config = dict(
    num_key_value_heads=4,
    rope_fraction=0.25,
    bias='none',
    init_std_o=0.0,
    optimizer='muon_variant',
)
Each number is 500 + 50 x the weight over the matrix's rms, rounded and kept within 0 to 999. Layers, rows and columns count from 0. Numbers have three digits each.

# layer 10 MLP down (transposed), 896x256, rms 0.0633, rows 809-817, columns 0-255
501526517521571512464561426432488543513441516467437429413464456497462437443489430556529475438473517467421570553621497520483435484509496476574452454542607445462548564476542538519550528498560447569447429558579482430554467443507537507510504526468552534520466484481368432456476563504560499472421445426521490506532515499518435472506542435547475613472557542508510502466520501559509501509516462548484497430441481499419424488490470393506561532491475576430605522535386499469539501438494582521505528506531492416466417482497527470426485522474522559580530401540549417493494466495536446503532493484497516337434475494483542548542428541569613491558529502586434505455524565498578440584428526535399566395532520421564492537531510501451540431541451522437537443650552425583420479484494480
439506449466475508524526470497510495477485405462431438435577444564508510452489534509406496531508520426416535485610456525462474454439513487453428523499477492529544463539433461442552481484504459478463505492440537453514469573504484521543595448565487444558421525429508474483496469464468529511496540564536500455580498547549474481520555453524454481448485554452487554414497561525599508528454547448580480473517565561497582550563542506486507480495439574436492568449477470539465474524472447551511498546527524407532498492520478533470524554607506493493513603550508547508518561592484470476498544510522474540582492496512437546573517475509442461448459567461562518438437529575523489580507462463431408443644562509379437491493560419579421515549475549501474453495533500480415441470440518
502465516520555541606438488460458439452490461549419552589484574496521539525512517569490598566461444494562514501550413461465412519496478475408506607484493537492483508545556479576612470563517436511517476437516438597497467480525501512598491513560448526512498554490508632451535545485464446489506495460542610442473462490473380418507521583436458505477514474513535473525538519580529525503424505468508701501488492525517468494538473567528516527560517481563516445522448523417552529418520563435428427515528537539480423510488441506541489441569492513430515614399514506508569460508499537478522532557585583504512556475478526450519455589524448483436539569548406426504438422489503576449456503491495511494472559464548545439519443594462632428430552410476541472600558527552444466436490448
495475554555554490526420548532367477557425353599447480468562503527507464497511482489502450433477436517516491517458444531422574610489457460400512524452460403461435465481527516492491505498502551468441578440542560513460511484475468447484487528490538429471369539569466546560468475546517503441505426493404482501491509520530543502574446497378405375537536462532471558482469570555433467438464561513496443586501469505498548512446517439538532518416539497554518522512420502557527553366478495505382578447428515519437404403447498522532534420420537489621506526489555422503483503537513427480485537525497517515517592465466512467525473539439558471503566462524502546469527477576577494482530407560414465593554457559492445433523473515508564502553583529562460542458557506559506411534536489
554440473516401522557475450450475504558517459468487511583449533466473510507565504621405544526534519474583484482464514561494506472446416596512506488509440489506403523567489584409446525530506565424479533437471465441418530450535491497574420467539565532487527508514543399515449509542448607590489511524529594512548531508554471453526635471470531453414431545603606457537485634476549458389494487436452476478474514541555529503524461511481460532493490604494502529427513492452504503446415511563494465465576441499459575437601473555463427520389526520467529592509504514550531503520417478486477546468534467421470517545457591455494541491517522499515504481422565554494485520521435436502559497475474383459510507514481487558496534476458547510532504532492499417537596506480465463504503588
436432622425509494528522559543511508556410524496547467477515507480503433485520526549558513446599521525507517543521473504408558438492440579503455557574478412498487564452528542487475560506522524535481622510481511535501570457465493560538516489481534449551602451525513443557504362513572492418538469536469490509488495411481506553419500467527481524546500540509551457425644448487516544506391422437490518532539545542462580491561530521568470552438553494428544495574513515564506527448481467490478449561497503455517508494499468523467523509537494465645546505491505331563515444529468469429460549483513531453532467531494482526513558505532537472378433422483495485507557514448577489442541583500513470508515562421646493570553563556512442524465425515514526486406418590488410559423477511
508496514551449512565425457520455489499418509494494453504529468514537468539564510525515561502481411543470492500514458500614550449458520565421595537508495548488551449581514494562570436486467470461574530442546545535455481406523485539420462553421512514454594435493556507483524414393540472488537542561518465534519561499485499549525500428416483501421534521482516550434506426394505567483506537488489540558545577484528556491581521571544551431489475587546563506398559386508506473530472518543380532463443515515507436555547390461421574522567492450562473465585498504535522531425490418445489494524453572503514547556564495541497533524485548489547427473528440445471475504471415504592544541463594555457578525527539476457518559609555439511442481566509565502509540518538530488500521482
532572499514471539467495533564467483490514466405405573511467431477547387515602509464488421422515490527457563565472426504584547567559496564629461447465492479505528470570550503527489469427464442550547476504466476522433484513512431601497585525593476466589672547529573475492534564458626474542431512480502509457481439553414413560541511520440528549449511514530525543458509475463525468566488478623552457467473421590484462463493462503430453488548553497532507541577490553463469392619445480481481473414512473441489476405553535447566555560412563480468439472513529564434479408498408589510446492438456546552493513529504534436478561439519467506340518487436514533524513481580518573521565463567493508564528528538489558517511526536453556516504537511520448542541510552346484482550555483
492540483493509427553529573483514521487441483558666506544434531554582531572527499552483560432509467496488609510506496535519482396547512542443574503560569567545474524513443507390541467488533527543537485566472573532515430470502484521518543491510551468546505479432554575642540384466550454492483491450570541503505547493605546466464501522538514558469482452461455535493386453512559502496525434362565440544436452544539440403512483528585459554552438435437545498505540617540460432510544477553573373515545589466585496611514501528495488445540521488534557537576517510580498514551393506464452576529463505528631558612464487467512466435538523504434492456508472481420508581462566487510503483450517526579608592459462477474542546503555496517522527436484544470490471461568515412377498484
# layer 10 MLP gate, 896x256, rms 0.119, rows 810-818, columns 0-255
508484434469536454460478508493470507488479454550417443523403428429390538487554513455487379499450572493460532558518465494586535515485541522468515581517495518438575354473351455401511513520404463562484493589571513493491499506578482441516515509527547569612557522566460540392505515500516432479492520621387530638545442449513562574565411506522506429447513527434480602474463549447545477497468431476552543553514427491439467535537465515437460504594496412476556536512567525540524489574541530576551505507508497413536454456471463406495433523498408488436412480502561580533490474504540443536486460572512523441499459453481526535500510515442463553478583490586537497512550461521376487532600447559485527555498488585487497503513493580425454504523432516502520523442538556479529448504500558
509488514477509520436516480562493542521463499532590544516496422425551505462385489422496512449509539496465503518406429515464475512478464444587448505346463508588430561512473582475579522475500458413487468434457494452472512508427490439448583525452551457522597534605412445555457454532522515509511494535536497480485452442484524490575507485546427534595454575551497458590556491484332515539491464416470415527465476446546579511533500475406414498555506462427474570459516488572439565516404556439443465575493540479526456585509515543498529501535509602472561531486469439436517551499612525499544543420437471437425488413474575535526489432505483538525465505428497549441468477472599501474496433471502495490459466537434517435440552430487485483583481488560455480503406387531403457570518551
587381527533514462435505503501612459491476449416472552462437499406404592546476471559647563484534456463431605450595442496519347516508537472449496523395610469543501575441492488585515502463540528499550559432553490536516496448520440475565435496497442519492463476448567504515426404460509458528515595468499556490485595517528600516448503479502457494541523420512459542551472568456460469433486497441514518459434482537438474473493653484495542620504446478438420534431565460495538531431421589520573529461546514547507442489559504501511414578481472382622471519430483521400479602493553457546531401445585454506499413489574492532416565466501561484409515485406458546557514497470506562541521560459469559551496594588371531455479465516462448478542461522476475531547477561458530505492468548
491536535580523413479482530461516465470525546445526478479461416501527530578489531385505498530429486484481553443474514424525473471487467377525512446440495434458567454495486452498587532487539421538561447537565480498441477479505462603503501520406489446553552529482405490504497423504466521576449520475447529495400484445508528478504545480518458407459578546512496511508496391504400461537449487539508456493506557395546540534523469464473437525471482460557590529528480439464482506467498497481422358509442549454496457535486461506551521433492494517502570466586590517462487592386579559525554449473453510597518447469494477508557496495439491468508519513397518457531501432457505427601509533506553408485470460449456477492550458511430567510501438551523469539465458475521451512477505454
483547488418465497592519511551534488530509481528476508424443544461517468559520532460537473489573487510462479445415531456490554503491502527480500515523539471449479549356575437496535583504517467552512498437543541590518546465503446601610524460580513452564422449507465457558517453336515529584523474507474493508501417532489441554516496497559441505503536497480520441503525589423451476531473469513549510688513441524471528494460592528586541566540562464531512525505477538513505412441532421505550516556446460437445482494498583503475481430532526490500510416455598469412510461485514470527554493543510627483466485479585480512539542459454461480538564496631490421571462476408557526477472493517517483534533583457483518478495516547501503501513560432608448502461580544505493531454480546
587391471475506494455562606514511443493557548446609497484498612456566603464474570422486521419569541532527558528517443528431449395590440476479451514445570520476539455481517528497486445547522477468484442571530487465547474453468442464489407569493506422582393466450525441545558621479535492532438439461577496456526566487482573489486545430422448460552468542505487540623556561564481433492450453487524439389533510436472490487420539469514507537556469511452479527624466574461391498445434425453629539540445494431574537377480516501544493468466505523519476484424421542516507572453544503443520561456444546458497501431479494531495504463493517465497521548605458431507548580441568471445459542526501467521565494498491453439478427371550473480442507535508406441536474580450444491452517476
487486534601468516493494627531583472499375536481418500447526542386548515592578461495506590420468484437600449498463498519461554596524518496508512528551550518443497441585474551512483542433449462431503576483559414469459527446573401479434493464505467504485533551557541559540492513463503522445427546559391531350508546503548445499486517481463440546514498546431513514445458507510513482458579328413429469418545391523472442437455472559491382525559622514493484486505522482577473511480415487476564449544564535507467464490499448449504481595542573571378394516543504411499520520453556586559594516517608501498484400461497510548582496402494506482504518558565511486413498570488510448578528495533522583539453410500504499417499540526485554526604451551473507490443542496471429497476548492
402563534508525535508502535495441611407507496510514497488445484517495500524648537511497541536471490404526591521411478491589450389470518461556527475500488559538481523500421470504538485488530568432528446490538449498503471429506440573487662581513507592455493525559508523503441480531439478509433503506606524506505454648484527530544494484509502511523520500521535463544550525547491478513543474541511439475492547476511485558470472492477480510468592465430395429512550455500498554434440480560534478507503563489416505511491461551446430626408501564495558506463400478449484411519579473574532495475508501467560488574578470520534463553479526454451461505530475501564592419512607535465473566553473401501494484523491480421520442398546398543548549511487404478495496406526463555430552542
521515451436540594556450557558482469467494423443507474535626392529484502503504448548453559422548527606494485487442546401513521578523550505469446527491459441456461547482504432390520407511529452371572494582468538459472539440551515422504437505483475523449525502509526514496499379415393490497468528524544576422562513458518436463383458537491478390467455498493463479560398558527542526444523438539491452559457581434455433486529516535461496532436497509527495566540556495500485516608516371540542497529480549443439588500455516477492501561476471473442558528482429444463517453424503522497515421429581508537474457483523436544503452445486456538427504479511508473514492459436540414619518615473488510489449475489508519427552533472514549479455533490474520511549513538537552505539478466
# layer 10 MLP up, 896x256, rms 0.127, rows 810-817, columns 0-255
469434422570544529458435594511597466529484490480548513475508560528520435511524541440630511473492473516504419454517515575523500457545529610537409463451495389515423512471583588523436520485465542431516501418523454546418469583407439564523554515502493449454496485469516550531431581502529576466420543533466509536436508526547504554560534447569536468440501511512487561528444475468538522491571497521460427496519476480523492526525567417498523514472463491415418346569449527544425514457493555518443514484518420494467638543621432564516518422516493441503566394572420447560533523462475460580465442505425493519503547460532540468412459494525519560531525462563487522471555551508603484545454532602518418445486549493557454545539381512517583521528589504516545484521576438443410494535515452
500604479502447476548441548521442467537478511480427501504541521377532562422513494440411479561451410510472529472458541503553517562552452468587584502441483522453356480490502553425507532497576503430472446524507443406488401458492526458531515518484451578546498578507453488472449542444446489509639448420440436464430427443504463459520469505407447526447521510510550443546465417449437438562496605462531502445495501477558580522553445519571442483396443492522553540551477576459539490540471524445519530415521558492564551520493474571472503378483533492571490506464508494525467498506466484492524501526527368519475500512482571424513533584534550455380521495412539453612381403568552603425545445496549518551460475537486467556487443474417550599464524568546539447464538510507516485486490486
468541500536480413472569504466460503526473509508488494438482502444473545540526427425543550553567394551331420493601438469486565583558484483454451460485412530518492510420548499448366569518536481488506567508529432453483539519504414466551505538456510469585466502550517460535487386597481569471508545517509426488514550526579490574446478621454438552516525478535485476471533489567505522550460391467395530517514463458500467417434486483495534533504454528489456527515581551496437493431546475551480455457497470445438472499516420475526513519498499461534445518432423409476478442496597549499460562579498446497512578486597497547423522517459494464463551562527529466543509485543476489532550560366469543561508508533521493529494552562517427449547447536395461503513579501419414529517539486
504516532465496507419519497538510432508455412477506575500433545415537610563492509493481602423480368576462446511468468520555468509451448575576541464481487565499414601420473518442482586472494488531531535480441557538495479513491459527416555465447554535458418532488542463380421550529498588483576415517558409425474514551355493402436506544539454585467474552468528532486561515491507491543483440544438513562347470506520498467487508492484570469572521480493443491560495554432581427576502423466512585513451531488551355508450551488418529543523555487561488533497490538527491500509574533489475486487494507492486538420511509535510491452496426534501481470578537398529466553459445478465543473480525438402460491549460548452397472478514412397464567583499566470592462375554514472451538467
425516548577458441586491459510520510454550492469529502449479562560467532516475470535524597513488448495459453508577492531539491533568608514550412496578497373348520588521399481548614521558510506570562558489532576603517494387501527463543469418497530546552501494570438464531488518391473521518527503551554510525490534484498394505507440490480588488488482531540481524460531529416460444534495451448378521523430448582537555485492604489526568466541515458582535597466594568592483497535467480579499500562449490514594418483538567445500522397501528372498484505540545428542475511514489465516455529459519436556496582429532498457512518466476495552505426464590553583472497459446483571406484478456495438477445475433467531511454518479521448605542453511494451459503567493514551516491450524
457481472545508550507559506544530518536458464442498434407472487510551463480458520580502513520521519550511441529495548465411459514436504480481536488413506570499511516560442376503525479500456532498488470477565463565530575549481570431483400436427503518486510530609526552404501512420542496521568407411448484503525497514496561478541476530450506515611463528449503437497417510463454532469429587574477549512580370507457469436491497345500489507547531570542509513460543571541502362452543542441469520555516494514439487520508519466464497525501545507449418550601485457421483525525532520446576418471471531542437603441459465513438458535533499556504563490512557491452645517508425452477480514489548484445487501580527494450509486517439477531446465533544487494465540475440496527419559495
573504549457483551471427487581622499501533624525523552511522527435452436558568543549474488379542412484444569511452484548410575540567401491588479503435439542527430488573509565492442590468509497514568581464530532473440490521417501478493520483508510521471573584481536535487481477525487486572403476503566484461589469485476493453498469519487505541438478471521475371563497487447520490475556428497541460427510507596513480579480587588463484463471516574498522514498479421432443349477429491536540521459555495500535443458562520511564498489496516552572447564552593482523384572479538438472477550534531476539482515413425485624453446538443434531400535538468442457495362510528455548558579464575567549426483433467518398498506499500538571558560538554605456485468456455463549649548550538
443562479609465629455405505513538502461591572500471388540420520644466505492439498496505500504523480565446562470530556541572459421498447530495457556465472487581441417486445473548485477410460594517530518472497562508455459448618426504513537479472549401502400559484409490466514486555491514506488411604511455503496557566505498449460525431528497457500527469599525480457517414531508505451591475532530484505480517525512563482500440526540452428465503491516476428507456620493510539574494478524574534477581551531532528499435470439456444533454450443541532489537542407559525393515519465529524387528530407512480562505527604647498542537494482479502466431505543496546513441456412532494577558516479587433562563502567467448517425470511469501459520547425514481546461500615451515499599476